config = dict(
    n_layer=26,
    d_model=192,
    n_head=4,
    n_kv_head=4,
    head_dim=32,
    d_mlp=768,
    vocab_size=1422,
    activation='gelu',
    norm='layernorm',
    norm_place='pre',
    norm_eps=1e-05,
    positions='rope',
    rope_base=10000.0,
    rope_fraction=1.0,
    qk_norm=False,
    attn_scale=0.177,
    bias='all',
    tie_embeddings=False,
    parallel_block=False,
    init='uniform',
    init_std_qkv=0.0316,
    init_std_o=0.0,
    init_std_up=0.0316,
    init_std_down=0.0,
    optimizer='soap_variant',
    lr=0.00451,
    lr_mult_up=1.43,
    beta1=0.95,
    beta2=0.99,
    lr_head=0.00872,
    grad_clip=2.0,
    warmup_steps=200,
    schedule='wsd',
    decay_fraction=0.734,
    decay_shape='cos',
    final_lr_fraction=0.0,
    batch_tokens=65536,
    seq_len=1024,
    doc_mask=False,
    train_tokens=207200000,
    steps=3162,
    dataset='wikipedia_en',
)
Each number is 128 + 32 x the weight over its row's rms, rounded and kept within 0 to 255. Layers, rows and columns count from 0. Numbers have three digits each. The size before them is the row's rms in percent of the matrix's.

# layer 23 MLP down, 192x768, rms 0.105, rows 0-108, columns 384-511
103:173096182142192176110167128147135110031109165063187151141174105129130065179109186161176173158124117102155127195154130163136129145126149136112182101139112152085067166081063156115131138122089109119198105110114098095151140108145179113149140069080133166124114086131031104121143183102096108159145041102133135107152103152123108102175071128056095108107152172056126117138118152189170141127135
100:098082099103106115162105138100085088108063112190129183153104085121115108109153079133102114076139131109158075161149191108184153142093102067133111146177108150099116099113104121091119195090132094119096113121190123083136126205106135109144128188129159121093072132143145147149085077089094125165105121159141113129118099113128064080107170132120139143094130160155077141110158099101112056131101
102:099131156087077133151145121142187174177156067128150090121184148155203166127159092139079088143087106131146159143119119101145081136106122129162153104181135163151151134097137121151136076127132125102073222147117139149127146153097188139135140161135148113173083162112194143115131089099140081130111124115092131106127109181105122163170157129094142175129175112097157135119129153101133167111111
094:094121143153109121100125118122169109102123142061203168041057114187112160160070116103170157102169107122123138109139138140177148137113149146135173097151058135112125137125133129167043130132073180086151094111144137118096144154107194193111145199122184085098082099087153136190142091119191172107143115168097080109130116135121173135128154122137157113130130112159125101154149180098081133037129
101:154120107134187079118108151136175157095093175172221095121139108186086128100092102149066103021167081149125125142131124060092161161144121139168185134130091080109156150163133116115210104059052111158106114103137153073143151160166148148164104140128098122147141077132143132097131109108033162147123096101131129161168131167085129136110129132122057096099112129125153104118162103195178076150168
100:150142099132117154118167095153154187156103114113127169181065070151141095126110074101117105149152097190134136137130177145081138119168124109162213144134079164097188117099189149144153129132145121157207132097124128141107119137068120171153107124134121137127116128098126115156119175108124140133125122077079150130160138144108114115155156180047108164127147088154131143126122055161060173064123
106:164138187095094091134156143164096045089129133120094178119118113092157110148131117079117202150143156133133123163055103123129178161160085117124153092156110102138150143111105090113126183131130141106084077129098110068204123070104156107171096110105134124137136153110082143135111092126089172128164089105160140093164104124143102109100087103147158182128085154124135192088089092075090133112073
091:140144151177122119143118081139123180115112122086134130108115094136161155129150114115180152131114149086186091098122094113133108116079134182068093172101185118132029134107149091130164167109183092162206107058130135132149128119175152079090129183119133129088129080152151127087116116113150085105177112168117110076127100148097165145088154031077121144119150122133107131139140120183112126161144
096:156096150113122108204132108121115089144123149128131149091110104136105140120119116118097197139132116199115142136092081113175114119093122084125125117133097157103068118131132130123206170118121150155161074133150121190139174136136161087104128053136177166110100017114170154123166182149164078115151134141125095076119103073095135102105110143053131071108079114129120151116144087095126111181088
095:122185135131166166092111080117089095185165122132175107157105117085157080145105099143154039100116098157147135075127111138149116132136133132132150130139154151096166111069190121131177082073146104110079086175133070141158138113131150091111072111087147123158149129161069138136150089138089120163171160143121154024150136170182117177133169108168129186160089089066142102147123133099119164071172
102:135162153089115106057152104158102122136150162147140091169116186115156159094107163132119109107132115127161071116131115162132115182094116142154091133155119106167150074066185148138145142174132110118140102158129106151126114158155119120178109115037120095133150115160123169106101144125168134166136174093118138131109150089209094145151155101173117097128094126112075179154161094098096118153140
096:118114092112199160075219098104109089093134145161163134166096135124125138167081125153103049161171102115117187119113126135158119083128140118138157117128176103083159068084097167150161106145128117114146057107128098167142103120084114150087046107088139126140136153041126192146182157109085082113174160088139142041129127164141159117111138062122105116115186119041086082131096109102153051157149
102:132110137117170045114122126138113068119147138173106146180057096071151080134148077128133137121164113118137095128094090105144137113122127117153161172090166094114116050093098144138130104143140157089123093060154063122105175082098161132033149105149121159147142176147116166130165105128127102127059076116099078130074135123147193153107137105132119058113141145139110076114165115136128086158109
098:084158124127139101121100124127116117142130117130204160137112186079066157146157071168112147187137090070122171078155167123090133093129077125148133030118095152141111105148148154136140092100114122133130142174157113110132090063078185129154069203165100130153144151187106108133027120154096191099114158057124166141131097115116128153156079151151162112158135106142105058129151137066178117205149
110:187105198164128071105108082152145211104169173137116072129170122164138096101139190118074092090097076157112172119150099144174151179139133181130201133153119108136143115171137158149099150165139164135101123112030133135191196141126143104066119126124133129178144139109130133101164151154127132157076133155192178146160128146137124206179112105192167067133121152088097168123116135190131101164151
113:105105088136186107112093122125150116087107140148094086167140182107093099089138126167096095134172157115090134120229102184125149103138154151195070092080118084131096183167159129102145151123122141172147120133175145124113123136158137118126159118133080131149111110145138097093139083152130190130105066178070151228131098135107110078123081143161127182119160143157118119126131139147077118159101
097:118103133138071091089180104110160131133138104151072066166139119113149056122155094089163076160117083185106161134145109163173130138136192138060109099070118103035120134060172162093108097115086089097094118153156141122123110117181155120180204181130095133125109116163093176172103162109139064174128110095091120193095106063150160142177181160126145139164037126146134124111178152076089107114129
100:125121072104090107087071163106104098122167100084149070127116142178174124041132123124088108064125141121132125178134116125133121172123157103054104100087108126153141123138154125120133159075131070084100176088113101062134159083125124122117103137110166120104134121130201130124163042143093134098168152128140147146181118168162091120159112128152116156119122104131117150121167123155116138123118
100:144138079135126079114133160115158133169122139082137161142135177144160156117165151119077133083145095129151127110092127039164139136099089145151136105194090133105116126158157092176046160067123124147109147122170159100109161130166166139120158125163083128076126130113089086164096109136121104142134161091118136169097104139185140114121146132097116131137159133124115107112131116130151124085100
099:089171103076140149116131086117121123114126096121105106166120111121141198069125112113048088156098034139168162116185139075106061149137187102174135128155114095107148111115139168095087132103130081138111153144139089156150107117129127101120096153112124188093112055139154101098113091143120089138162176194097132162126134134118144119158153143039130079188112116128132074103140121135128044100122
094:084127097148082122088076111154138129184124104136185157096177148127124124086104076110090169148119097112147072185124160120088070138103097114104085168080145091048129157160143130094131120132133094125099144112157126078139116120124172127144155159119090167139085171115089034129152199130132190132150079113219142175152106147116094105046078140123098142136103136141130145100178129153071161219099
102:117111113118149138087119140191139112152169155129161126124128088153140115093109139132135096066107119157112122120108117108171155104142123135078161115205120159159101155145133132103074141133130156119078182154093102087146153163090151115168095142137160131161131210103085150112146082079143118117121108081116117111105122158151124158145170154127106133181109116104118179111152141170192096069126
094:142125118105118131112094122122154145132130074125103169099116091108093105112160178131131108081147099181153168111135159094084121098106136102151103097132095098146065128151098157127151111175076126082122124168091136219129103190126187105087139136134090136127133121116177067156186167099109166094132164149157136064153136111107089111128076107160125163130117153093127149160154102116088038087129
102:110101139150142077158118098121166115115165105160156146180120123172166194154145101155133091117127058111145207109169150159125139146166106065090108149118185096141100068087168193143131133150158136185152135109110162133129137164177134163194163088164130131142095128057162169128131113155193119197188148191117062111105114133167110136118133159137105140134107105138134157110138107105185149137154
095:181070089162123121101042125122163130170052129126127123098131115062089132138131128187123106095114107146130103142114142154102127191100128135095128150129100159125145178186068110114132120188137172158136139122142171132168132144083122097148102112157112146139138139138099114080128129131080094110127122111132113084150090100148111171136152118122173160162024130177141142100128089177149137110192
101:128135071087023111068102059127160127107106141060152098173113111158100170180191143119160134155098112119100098096156175119102140124153140144084100133147194132098150171097171138100144092130157113163150134078152117134147138188155163136191160141154127151155104162092201173182112094124113099177149125147122131146154157197089146137078127120105113150148154205087135123101133145184177163029149
094:108138100164158099205151113126129147078127144065103128172116158170120118186147043096156096086150132167178112055121100181138149122098160151111126089162113134151167123134117124131103172133084132122117223145177121110109115108191145088072131139174094136197120116139124108108142130175128118096076219110122109095055076159093120164134070194173092132129128163134148105146124105109091142110138
096:094113192130084123164114166157162144101081134159133123088114134171122074170126124081103124148122152051148109159125064157122133155118097166094120143135114141083179186132095177079081165140074118146095112143124202072131141132063048153120090123141159116115131128113153104095111094080161158100128099147183070133111153096201077133127133165150115124192093118116120099148158123168195091055143
096:166145116143071143128134123139113140123090132143157140122115083108138191192130094105151127156091198151125151122118100153133069149154135144131199099119089144140137145120095204178066138131093152129095126201158141178103106172123161142144110141153119134124142086123091208122155128152168105173093147150126119103161109118158133138154114156147158134112082114085151111117055135095100125117162
100:122090136162095114136113167139105142156139132218092191137110174125120110140152076130117166184100076195171093085129132189109113159078136106169115122182117182108097120153091053106106118183200152162065122080112157086114109151153120199143172127131131121149106162127133147132147078114125139112112160201077078199144100126096132142169118126153114087149112167132104155139092161126112112136170
099:135176120126117130097156139143096104143138083143095157129153148170146195076095135135189161119164195145120163087106127102136187167153136150157128142067146149152140094170116074141099155084202116119135163105163198102103109095150101148160135159067090120105126142161139150187147144158127134132126132153144113181119105163173111138125164141136186101151138122139129143094110114145190124097131
110:151158069153145103133150086125123148146119106104102219083138101136115139155143172085110138091097129138117127098142134136014118118112120179099064185109111082109135185148144155152111148126134123174095133151169152077109170128095154127150173128097117146110185096198162158089085094130072142177096104118196133106141097137105130111110092180079075073150155117154201144118132123120124127143147
095:078157119157155101160164110152114127145108118114128134152108155143148067122117104140149140173122119092169114125153118125105121145160158121145134175153207114193142163135101148085108149095149164068161064144126106106138132087114105106073157181138108166117106179134101176063075118116129139141180101139148103127093137159170137151135108124124056111113143123140104146138134149147066114100131
093:090073124147148165120093135128130105171101113139183075131160124123130115090170113144084141167137119114083077070108150071127060162111109104107099098099164167113178182110134112134068155086123066131164144043173073104133105134163161066160153075157152109112110115124168109154125071114156143173145117176070107127107126088205091123132128127127162123129146123145122126111135142127093077088082
105:081164125103140121167122115104104146071166141134165135118140099123154127178096075135167165121141138137062073098079077194139143135080137092093138081115115122069165160131110123080108089131139067102108091168161162115122139157113154175174096103168130115105113234132144121102148085130166091128121118120083075088107142099146123106137131107132142133140113098174121124173151129182097139057156
099:156148212150097118158038122142125150115104066158080106134153142134087123118104123065147128144120115144115121132117163139096103089129120089114140080140106129145140124145155069146166130121155119144113138083095147162135175197108083150132087187083168146120121076126126074126136129110167127104135171117104157124075126077136137096121093115129146186097119146067085140118150136138093110165075
105:167127103096078109119100099157115123134150142126118108116138109162130098052135133152070116147109149056105131116124064085122088169128146166109116142086118102132111113085203134108177097113122082087126101146031126136112140143136138165115152184080117134120154156150163064114141191103088129108154167159096149111119175176168120112147126175141154110089177130118119118163125119117172130129108
095:110163117146156117111175133142099111119134138105147068155103113077136173109145135155140138096089117066172077098156159129100108128124131084098160165148197159160101153097135111158134120155059091129089183089071181180111155148099132143137073142091089090084170066091182113158061114136100087107115199156130122186104096098143157160114151135141109117087133057163157119140191141113156059109136
100:122129126098114121117120096158094136195128185139123155110121139076133107133178125126173114142138119120111078158086129156163121142167171176150167096061167104112169163098082133141140150123146108110156119175183069152134154149095177182104116064107105107103129174133122128169062130171125196159104102136123122121134118176131151169135137109128093107116087096149094128129118143085078138131109
094:135192109067125165146126122139093070110179083159112169155152159117175117143152147080210170189176155100143109070099155093120113142122120049163108173134086199075112144118129137180131074127121104084145145140119129138137178174182128186085156108097157139120136214107144157127179066128143158167059157130142076092138150129163125108170116130106149148074132115142124137152159109156134134132134
093:158093127113154157151118168118054167147146106150233127118106139172119130069129047100150085056083142183121213160143090069179112147142128089125074095073158129066151103110112072150158119125150136171138095111098168103129136180153107101182139066176120154180106189078157095152070100125145154161081149149153169106151174062150151168129080160151145073143109171148078162075107129124186143053151
089:151122125154180142138146105138114145093074122064154114191072162139078130186130134133124165162158096154126093187164084160099188111133101134092122134141126176065087205161088092120208115088132138113128106104211106160155128129117129165142041196130147181126126109086122141137129129133113160122138099130104170126098132140076115156138086114179153182152095096138124088123193110102164149080106
106:144114152078082106069079157144114105156087125121126130137127152156169114088191142150144171122161128128137121146170150128115119119115164177125172130129140126155096130183121118157132136110171201068069106128136177102184115070196162060136174174101100187162093144113139113166223094115138162102137080128163174098168174122177160126111129143173089093087094108091123184101171137135138055092084
092:087114134052152119169146119154097102091159102129158128202090119113147089076107185119136176158123111132110113096044201110181122144080106099129108139108080135066109109187169152156163165153177100150127132123149156122146107120120126122167057128102176097127114151134105132120109153083079089163136163102084142137097121128153171123150124109079097143133149187146148120129123114066136135105065
100:132100129154099105149114092141170122104135127152123161120134202142121137173156141132130229091134069081097187142169141117134144143113144155156114154117129164119152166149161181133137086178112129178146119109155171120135111140142135124117128145114155180126165096144115134074125220086113085174025114126139134084171121102113189126106090147077117129140055110149176159118158141142171149150090
099:162105138083114119081150131131123171088107103126130118105110141131126186186165163109105122205161103142112120084154081132111201100148117157101148131088114104126184107113158119116138067120191132166145148155080104085140115130167134131070098130192101137113148099086135127083192117099154137107174150137130107131142156142125169131122145108174134106075104144079158105097118140134100066123162
095:138084143145080152131138110141174083117120156095125187136143129171104095128113108228069107103122069095156142148064144157085206120128123127140110053151129078156120108157150124140093157077138193070151170124102125155153141120119071089121115126147179127124120085065166097098145163131121115092149155079165143090100142123147089074133114115140171088145126137115152192161182123125130131135132
098:148158115133129129098131070091153094159075127109123095126117135154183136083157108145116075142166143143157159119135129127169085094192125086130077123099136158112114116148169126154197127116113082147146120128132057117150128146115142137063139173131168174113182111116190143117129107133141103093120160131057149164087153124138125095194086152150097071054155157112070153137136134100101138142061
096:136121141206119166132182112080138113149122127129116126102148144147108095120115197112149099077168171090173105109133163159137193066178136076163076140182150095160165114145141171104158105133062193117101054107188122123132168140172137144105162130164169117105103112110126082120196127151131068132099164145156160181156175115108087154186150135071183109075211104085144122136130137126115088135135
104:154164192072166103134055166165076097106068097135184145179119133095146132158156121137133104043135137193204109145157170127140107136092158115105144083132153139137160092109140149165105085091170121099070107099137193162169117162158070099145163086157131159133163133129106157132109126130132099115177094096156194174155112151142147126154125138131058191129145139110157205126135155087113110124141
099:125135196105166155135102101142121110158137154119158109121103174122147115101125135087174096125158171143133145110180111126169114094125129128116101155120149107104117103080150134128106175124134081070079130134094085140119109103087119107155092159133081148168077131077088116133118118143100140050144140121166157143127166130116112122091110140136064147147034150139076052099095135124097133119102
100:164128130124117144144104138126094157125144127186134108174136108111146117124085151150101148140143152080139106105092128138150107176142101176079145131122087125107127180124162127142104124124165098123150079169104096140127115182069055148130097172155179115160128146100092142110124170118179060102054088062148126076117107045180086095113138084154091151144120102146107135104147158142133093061142
103:094107140192147147149162138138183112117092186094116178163181125116149109126099136129136168173107117131039099123135066095166108154167087108082125148163156150126129131120135111118204121177191117165174217119092130119116131166119113207169122095107165124126093142056159068133115117143103134097157143138174133159078121095095125093130138093121128187115133177186097094149139061084109115147103
100:177129008142205053074177122162108143067139099074130129129116158117131161134143133123165131090170051126136147116158092150120168163159128085150101133069153142060130103181137159169147136109172162093113141110125218194080102145160187100087131124056085151137156105163092125127115154120168125153139105095137129169118136173144148139141128132122104077090144100111133081129151121147126067139174
100:133148160140148106160214107119173092162162074141172180131136126093127089195112083149168079127187104085094091131153129156105091141148115136045133145165124123106196194125131127094149093105163091185199155133102058100132163081145135176151090095142119168147176125154182082135139128150203088174114114093198100080152143172110120124032126137129103089117110144156107155118106142125115164122129
094:128106120122163129146146151137133113175173119131117123141116139124155153093139129186166073110168099171156106133155166136171139098186127175112094128126170149080146103135144157090060117174146168134121099150114147142137190125143173118099149132127109141135139107151148168141147202077139182060190098091168151109091175158117101128145082109161109177171173154137089113163137099175186105163095
099:154122132161147082053118182126078168089126105100126125141167092140176148158192070170166104155090227159147113093173125133113083160140179124147095131074196155168118150132109174137116167145197100138122133107171129142114116175145141102122138167120073116047120172152096153146099126103140124121118135146186093099067105138117138177094123092114151136128108138112166092094172112103109094118186
101:091111189104163126131134141137091115171140107095072152115132131127160130168116136133125120116146156121085086119147190090101132127125054182106115158184097142129145088156100120190125110131112106121103090183132117147176156189099156101135126111076136151096143126064120143110146115128152109110163051103101142096182140112152078182125158112171134177123129140153094133126079132163148168152069
095:102169205156134113085112104150145180160113136101123160138124146096123184083112117088095110132179151118142149102116110124117150142112104150129083099104132093176204125084163128150160076118161132075093113096105115140097123138139144191050105104134120137148087162135143074090135168155128137140044106158116157120164130110157100155153193075192072084068146090118110143149125153110131112138125
095:177114081063197200156086088101070137161076127089154087144143186089128124135127118107103076066141111113122080134109064163128173127127114090087178148156140055082095105160114122093117101091123085128070122116054142125147150198106201154117058144138108086124117098073062145170133118111078118134127075119171168119153145184139067110150121130104164153122156089140061123141124103089153127146095
099:125129147078149138157135114191139108100129145168141196142181107092129016149168137146215035173143086163090146194082144149119151113140136107100153127135186128099085121170085089149198129093182171123106096144082173146118117120126141075139167088147190170163141163120163134133100179141109097147134120073088132074167096071092148120140121116175188153132104149138173133104090141084148179122057
101:075090100136159065099133161132137153126086122123112181108144118179133101182126163110145117188159126119180159169128158136173152104125125129124121147133105067107152139171145102144133106134128139125158124101120121102131123115143066112174083088110116034147137170163132127110184122170137139176049167036142176070220141115085207106150139099176128180157140132158156168099119164115140136141206
104:116139131113108184149168076102122122114138166127160163138107145166158102148106115101114131117198113154160104128212143133117146138162110142114142076086070114138085150125159053157156117150163086116128107087043117118187120144106044128169160134100100125120131136110103092109103126164160141079157172080173105107111122109088098137110130163118137121128144116160113156137131137113139119161178
102:128131101155122134134104155143109177157116124186127142127158115200117140132130197160129149068106174142114169114115084144100116036125130126160152131151162111123139143150154101124142163100097131117175139200149132176079107090118107152134125148109186099138144116108162143122125091117123137182103190066132127123136122202061150112136120051133156099137099089127164105129109166107118085126099
096:053099071160152174111171130153153077131127128049133190123055145072110146129087107089178062100157117197116138160108206150101121141149124106140104122095154118115100136078130089112155078083165069151171131142116047122110098070148139168109088177131119126153111155114142102141114159090136093125173065115125127127090134094105105123196176108121115147127200110150078115096151103098124074137112
102:113107099140174151167165098141143100115077082110143122181211126136122127143097139194130152154164140164164100201145110136131099100138128162109146160111148125168103105131135118119181075124173131143127106135090107229145136167110147148163114121110135152194126125150162116103142142149101204085102098161134127159154161168132132167108102140145130110107147101118121148122110128168171119118144
098:085140161041070100180165156147105123080169114142100110082203142124184152125128141129185084087122122092184132154215150169158076136119156126077180122111114089132145069117136162105092104158107177149089108169153067127087153131106150131164102125080105159139122179174089158080166094122097164148122159081142107128077131134127185167123095168146183097109046156123150149192144095116175152095172
101:115166118114106140212074147094084122113125136151122059145141105148116141155087141178110159089121086153152094123081118148071126091077154136135135099104064119149129136152060144153141096122048092126126118155133174088113099128167129163137114091175138100118136050155102154188145159154125161131123118140187104152216165130148107151080143109170102188133140131099194150106108106099120140156093
091:171106132156135127092158111138176075151137139082136130086157112121095174145156148124123124081144149098118118119128159139105102069106134146102144047081125088104160118117151116102068109146122119111118144085100098123139129142065089125104187085098140098160116146117144172138122156134131092106090122138110118109085169179133133075155141155173129142107136132118132125131116094118116135131186
096:078162172125101188122129086127116129130136133134134133148151126133162160128122143113100161149142138114156123117123133121181109122140157191090157147147088086073079162153135121132149132143084061143114121074084127132131090168126164133138149155125080177173156210155125111133143139161142183099118101146091198067145156202141157102152115105148071181081116149158090111154173117176132185143119
094:099111104181158164086171094143177021121153161098054102156101120144105130137117140114110153132153116159096128128125095186134112140143095176099090129122090108122101116119111112133150162200087134135141136154130109063192146160118144111145176062164155124130178113188139144124169164144133110163152139062057084172148071092097050116157182166111119150113158150106142111140125091167113124140079
097:111156114196103130146117120152154159143106134123126189064162146123188168144110095153105145176089136111098134133057171159132188168125147106141152130134184162114066088153103129058042176100155106136150069122100168156119123124122169182095142100120151120135120121129210084114207122149210116112148159147154083178118148099122158118136156164091146100150170031107172093145133132149114086123118
104:144103179102159130126144089164088149161119095106145199198147121135127098149117147174136040141121135132097166145179152147120133103172130095135077174098192096104162089122153143137128141096094177079134140121172163081082122102141086198099155127074072158053113083120136122118136102114101153118222130188090108089145180148162100079141121119142129122129141116128185141081131089176140113133076
098:142135159114108087126151182117126116159171176138166162092160155187087144127185153090162193134124156147104111137133094157073187133124137143160091138121163102154158142093125128135141096131189108152088140142034171115099131146129138162108135138135148161101103146158138112148169147135113197140160145136209154163131175137070189125103149163128127159174089097108189162079075168129200110098081
095:119158100141147149102133141096090089143119143156185182178156152169137119160119110192142180140122137141095154081169171120149093077134145140109130127147175187138117120120172147112150163124124151174139142150131108110084114093112163104118112162161184127118181144107125097128135123094167077068138113103202099093149101111100109130109096090123143104126119144100072074173074123131139143138099
099:099158106136151127129161148132169147053113095125221126131140154100134124073067132123126121113093154133093096128043152124125151086158105141100138153153119120114160139091119185127126128117128078108054132110102155135168163116070099111116117115108161101151098142187084134096144131097111177065148119143152126190131127188150101071093147183095121100132063128076104132121106064117178099095152
116:134112128099081147034113110165115155137149162126063130169151142104103113087132142110119188143113145158157153090047119169094121148152113137194160052119090116120141128105184132150128161153143120176104149140189115167229120103136171151206123110078146141133228106092109124143179161152102123121075166173106124167165077142103161079144145128109092103100137169178129181120178113093161130158122
094:103114124194130115154178122155153150110159130129164191128048124170129058120153107175121132114080072182104151127078099123135139096089105093125114164105101141089133110137053140076136092140134139116100108152128203109089153105131153189136184164091157154113121130135106085149166132108075130163078124142159096161154197160133131168101162110175130055191131176126160105029076148111191079092120
095:098127122098132102130183121092141125138114092076173150139121107136145115162158115165163103146148100095168095069195139140170174164123099179130164115098186123076067136106106134140098173207204133076101124135113154110097100109105122112125155144131099139119126185167146088130149138164088114120179126160168108132146113086070085153119107093129114099125110092143182159138160172152115091122092
099:139128131168143098195146141127152119157198125106135160152097139142136149183197122139144118103112090159115200113159047103092109126131181158066166130166125143121152171064114130136114141138120124108111152166131145103120097170088072109108121114149143172107105181129161088146128134140138176166125116100164179112108119106127149185154165126140104104140153106117148098113146140155146089132105
096:122117138119129161145114119114130109161126103147179116109209097179103116166113145129180164124164127046095127095161099143165186126141090120134194157179133109132123122126177134134155079154122111157084136130168150161143134108168096108139168106133103130124151129115082113109120186105151106090096120104148189180177130141075117193154125153118101116142149116152169056116118082119092160140112
094:127086077131155116157122113104094095110108125127142062137144169145164118208129130144143122118137089171156109147185139119154103113080081117118167109147156105131143123123152153153086171102101026152130143140173058142161128157104139137166173118145075134092103135089163120139152133098121152137109126157149106120107163126134099103068133123175065127140150124124163088112104122080155209026109
100:133153074165170186080120157108133172132150128132116105134120134109140103084097098136148117101077105171127134186103174164171178041143108168178121182111083140142153149131131145099082123130106052074122109150109111129095157153149136107149155122107166074139134138037077136134173123145101144163093114125059140187142168139078113088089103089138146168108151107158150132122083155184145181128147
095:117148107125130102083076127129140156156154171128071093146101156151132186198128072187102100117132092094165119079156199206098121116109182138086151062112186160125129141126155130120156082171162090125176092088152108089140139086081094149112142159110120151090132185072132135171106112094147128170148151093152140088090116144102131127123098150103175164148112151079126190145120158114088119115134
100:170111181084150169134097158086090117101102155156081169186173124126109143213162107100136102045139118141140118168153118130093177161102165125157132207178131093129128123082127106166094170148157180109173152162170164137157175112205135132129099101134077095121158136146098130131200095121184162115091198140151146103173191156055154145160093080086111102090153067169155170152117093065122160104064
099:134127093119117164109089086101101117122149218134138105168150117107113142096097185095161118107104102151067087066125130083111113201125119122118136120156126186083144110109107181165163091115098129127112157168100163135134195133131159110166136111074152148115161135071112121098156163054197074074119122124187114122115096142150123147160145124123079164156082103130100082182098096106118137104153
109:138093068095201116153140085144118076097114059105194120134115090219129141143086152178107113118120180174087122143164121134108162122153101132121136112121158120131150172117181115113091150138097164110116139039090151084179105102154095118063163167120146061168071137092126094117156089092102148080138155102115110140167140131107200155150156099104128088092110085116115111098223094082188117129148
104:118144114168149078121165114166145196161121176138134142099098086140090131160141143136083128134188140124186146141100111079094160139149134150119202168109054115108082148097128050116206107107128109155152095092129183116110134150096091100168117118159135135120117124092164172155083150057140050149087148144138145133111094153172144141127107151168146159086134152144112133167093109197125115126152
095:167154073176131132116161098121127165140115126113141128139102115114136101118087076090097145131156144172107155087137102096096132105126112143144122129086145173144200159125138152137135162132138167130077120085098026119113132086133157106166160192154139161119140123106228186158092128157114124127095123110139104132185174154140097120099139148137115148096187072130131098127131143092157124101158
096:100067163109090148154125149170095141139163140174172183090104109184099130164132124141102171126111108183112100113176111068157141106132125112110137161128183122125152155136172156154118133130157120121104134127125158103127093119126123139144139160141139132147157089141106105140117177115120107151073148113147148065126138126169097138136168134073129138173153115110089107190135165087121158169142
098:113151078168121158118143148138132141200147135173148161127128111113124153105141052117113093140101081105149142164113161133166081118105073128108104148107156175089103170146157161100116141150104135168138115144115089157112131139055174055143107134138108166087169164160118126126086131185160152128134177069103122104149139082112124148138069156143139164135082098062092110130120089114085061164082
098:167179074154163156126126128101138118176132168095131155134165100084121101144120125124147155153171131124124092085075182093133075100146129109097109157136172133110084119100060141157138166107145136130150156103169052125100127088109165113124117131140091136054135127081118079157224130134113164115145086115123124126070117153152118082137152159046073136085129103070194155149179086088129142101176
103:113081133193110100114066157084100146151143094147126106095071162148176137100151166105127102107096174097104106154144187084096071105135154137127121171090150127130100118138092081188136126097101185170098126097148146117131129086164162141125137092155146111135097167109073123116127092129083168155124167189124120133136158108141216135141132102039072175163121122117161079096106145102119123167070
097:117161121107115153202136116152135206104098112185192131132147098150084105100107109111123137103149142085124078157142149175150120215164156165140119151156105129159158177137086129207169133116107152133109109113139144101155135139051174130190142115121162128091132134158065114122084109160194135165142128141159150140102165089205124132084132147146118181150151142074170118147137165126092078201110
103:088124130099134150115078104175126130106112122087213154100180158108138128149126127167113121165163081061090113118149143113127102112121156112150204118152183102128129121131038165075075129071142092153101157154027146114101102126117160158087203109123124196128146182099133137100121113113092139135072118199134096200129127139120114099114140133135108151106116073135143122097116094194147124129152
094:065120109132081187120126114088132120117109147131194076167155136106087127206125131121171145097123119081116083154166156166107194108124157108154114163143155132184097083093153123129172119109128145157045094081082106138117157108160114201143114131190124118144102067067062175098129084116119120130142119142126134133103125204124143082159132120227139129090154121108150159102145117144113128138185
103:144153119136120165139130100130107087137072132154126109162131122098162136044107149116130096132199116102147132097079162107063073104135142120195127043190120134112145062168147171165073137090154133091145092089105076126085146183134128157093146113108074103102084132130138167151117105103148126161149109155120113177047110190142123197120060088158129141059134141161181133103165123142163140105121
098:181115170130080151181108170163099181144118094154147132094154148114116122158131158128146117097082124133106099086170100081154231163123144185123150136176130153135141125073138140118099180096148109125076094145143136159172142115202096069138151138162166146120155152130048099106083105101132098119128114137116144116149143094086218131132156100107087160084053154115069104112110111162132102156129
098:135173146093175208099137092123121164113129153179100062127096066159202185088163186170162163129174166112103105178211200162124096081133127078094164126092157136163114098124131199131156143152109162103055067089096141113090094146123115142116146142043109123109102120112152097094084150133149137108114138157111109122141119170099182160166145077144119149138133137154144149130118115138184165129111
093:108136122074057186161105184187144119119077055164104174104142137129096135110126150122132089172137098091146193112132127095088130150084142151154174129145070176161116113172118095167139090157125165126156139085127118154145118134108115074129160107152126171139151111130161217111167076135117144097149168163153160086141169188157126136117099079133110163162118113140080092108135166112164120143176
101:157092137095120093151113123092103164152093119157151104054147184151121137160173176135157201145050123105111101167143107103094141096115130128124141152149103125141154085105147126145081115105131135092109110141125148164144140111176121151103119117138135087127127089043172137152142150134087062149110094127149151122145154147119174123028136148151167162129091087113179194104087147094158097063126
097:123159104137138185137122070124163128174083136125120145116164119120138166114162174141171196151103101129099133115089128095157079180098149130140171158094143126159133117144119115154087132153090078143113150138102105143153169149104156161147122125130068164123111158147176166151154082149169161123133145166080148099096145103137123139194144111138116114144193035118101140126127100213134127162145
100:130213085143147163123099144154134073197126161061113190158111094070123166068159079117169172127171138097171155086149126083147129193113122138154055131094152143132194089140094179155118119176196167104173171139103067176149123146134128081104092093104109125167147138100108173144185170185125122103077176121154136099129128158119165121129181146155069123164139190066146173167149157091117145112110
097:111129141090123135125092076111154168136092110181165084146120072095101134090142157096057147125078178054095098093144128144116152121184116148191163138160098092187087111112130111091128156104140121093179107117185047156118121104117161123088099118124172156124104101122150098115196143137086104171133122160115148170156138127108082090106107123171197132157111132133141126073086078075136144127095
119:130142166102067099106126136134136134083093113135116156146109149141163113131143145200156131154114088130166173121107126147161125136114131187136119116106135095150093127107114146129076141146094148096117161137136134128216097099137123146083052151128127132109166096147143105039199071104140140083115090163154182075149152118148159123120122114141082081126160096157136176121100199140150101154110
093:130159206125128152162152123096097113093094159119108066159132145129140145125170150087147128137145144090125096109123140157163085153135112183089090122140119138141146151096121107153094161144018124114084134128099046127116105108141147054101159152136122163177118126107132176125109108130116125123143116100095149075112104114141147171066076155149197089116106152131117110111156155134136091141185
097:121115060150100137155112161145104098087171123082103120134167145136130140158104160091101193134136128129129156108112115103108144128157077111115091142072097101119156083169130127115111143120134100103100137150079185141131147142143136086080146095126138076044111064049174140112118143094131066178105090146131134168097154176144171124094155115067074116137142201134148077111140148113168163168109
101:129140066128105101151128151150148105164135089139121142141137149166157132090124128143151099125141090083187109152063129089154126120120134114111112131144094127077164125084106175177170102149102201106127127107148070175076120099106110168158123124178100138186132118123110159166144196104172105123141144080122150095099138102142103138110171158085121069157127136134088108145152098115138059090176
096:137067072144103096200118128131127135144155129157131159160137083187129191107167118075125137149121174096143130103071137142112189124134083109077144111119121107159092087128155075152038171104112115115093162161095140161120126103107145085135179075135134101153113143151128086075124083147138137150126143129110115085118145101137154108109147149148178130094116146154155129127117109170135088142130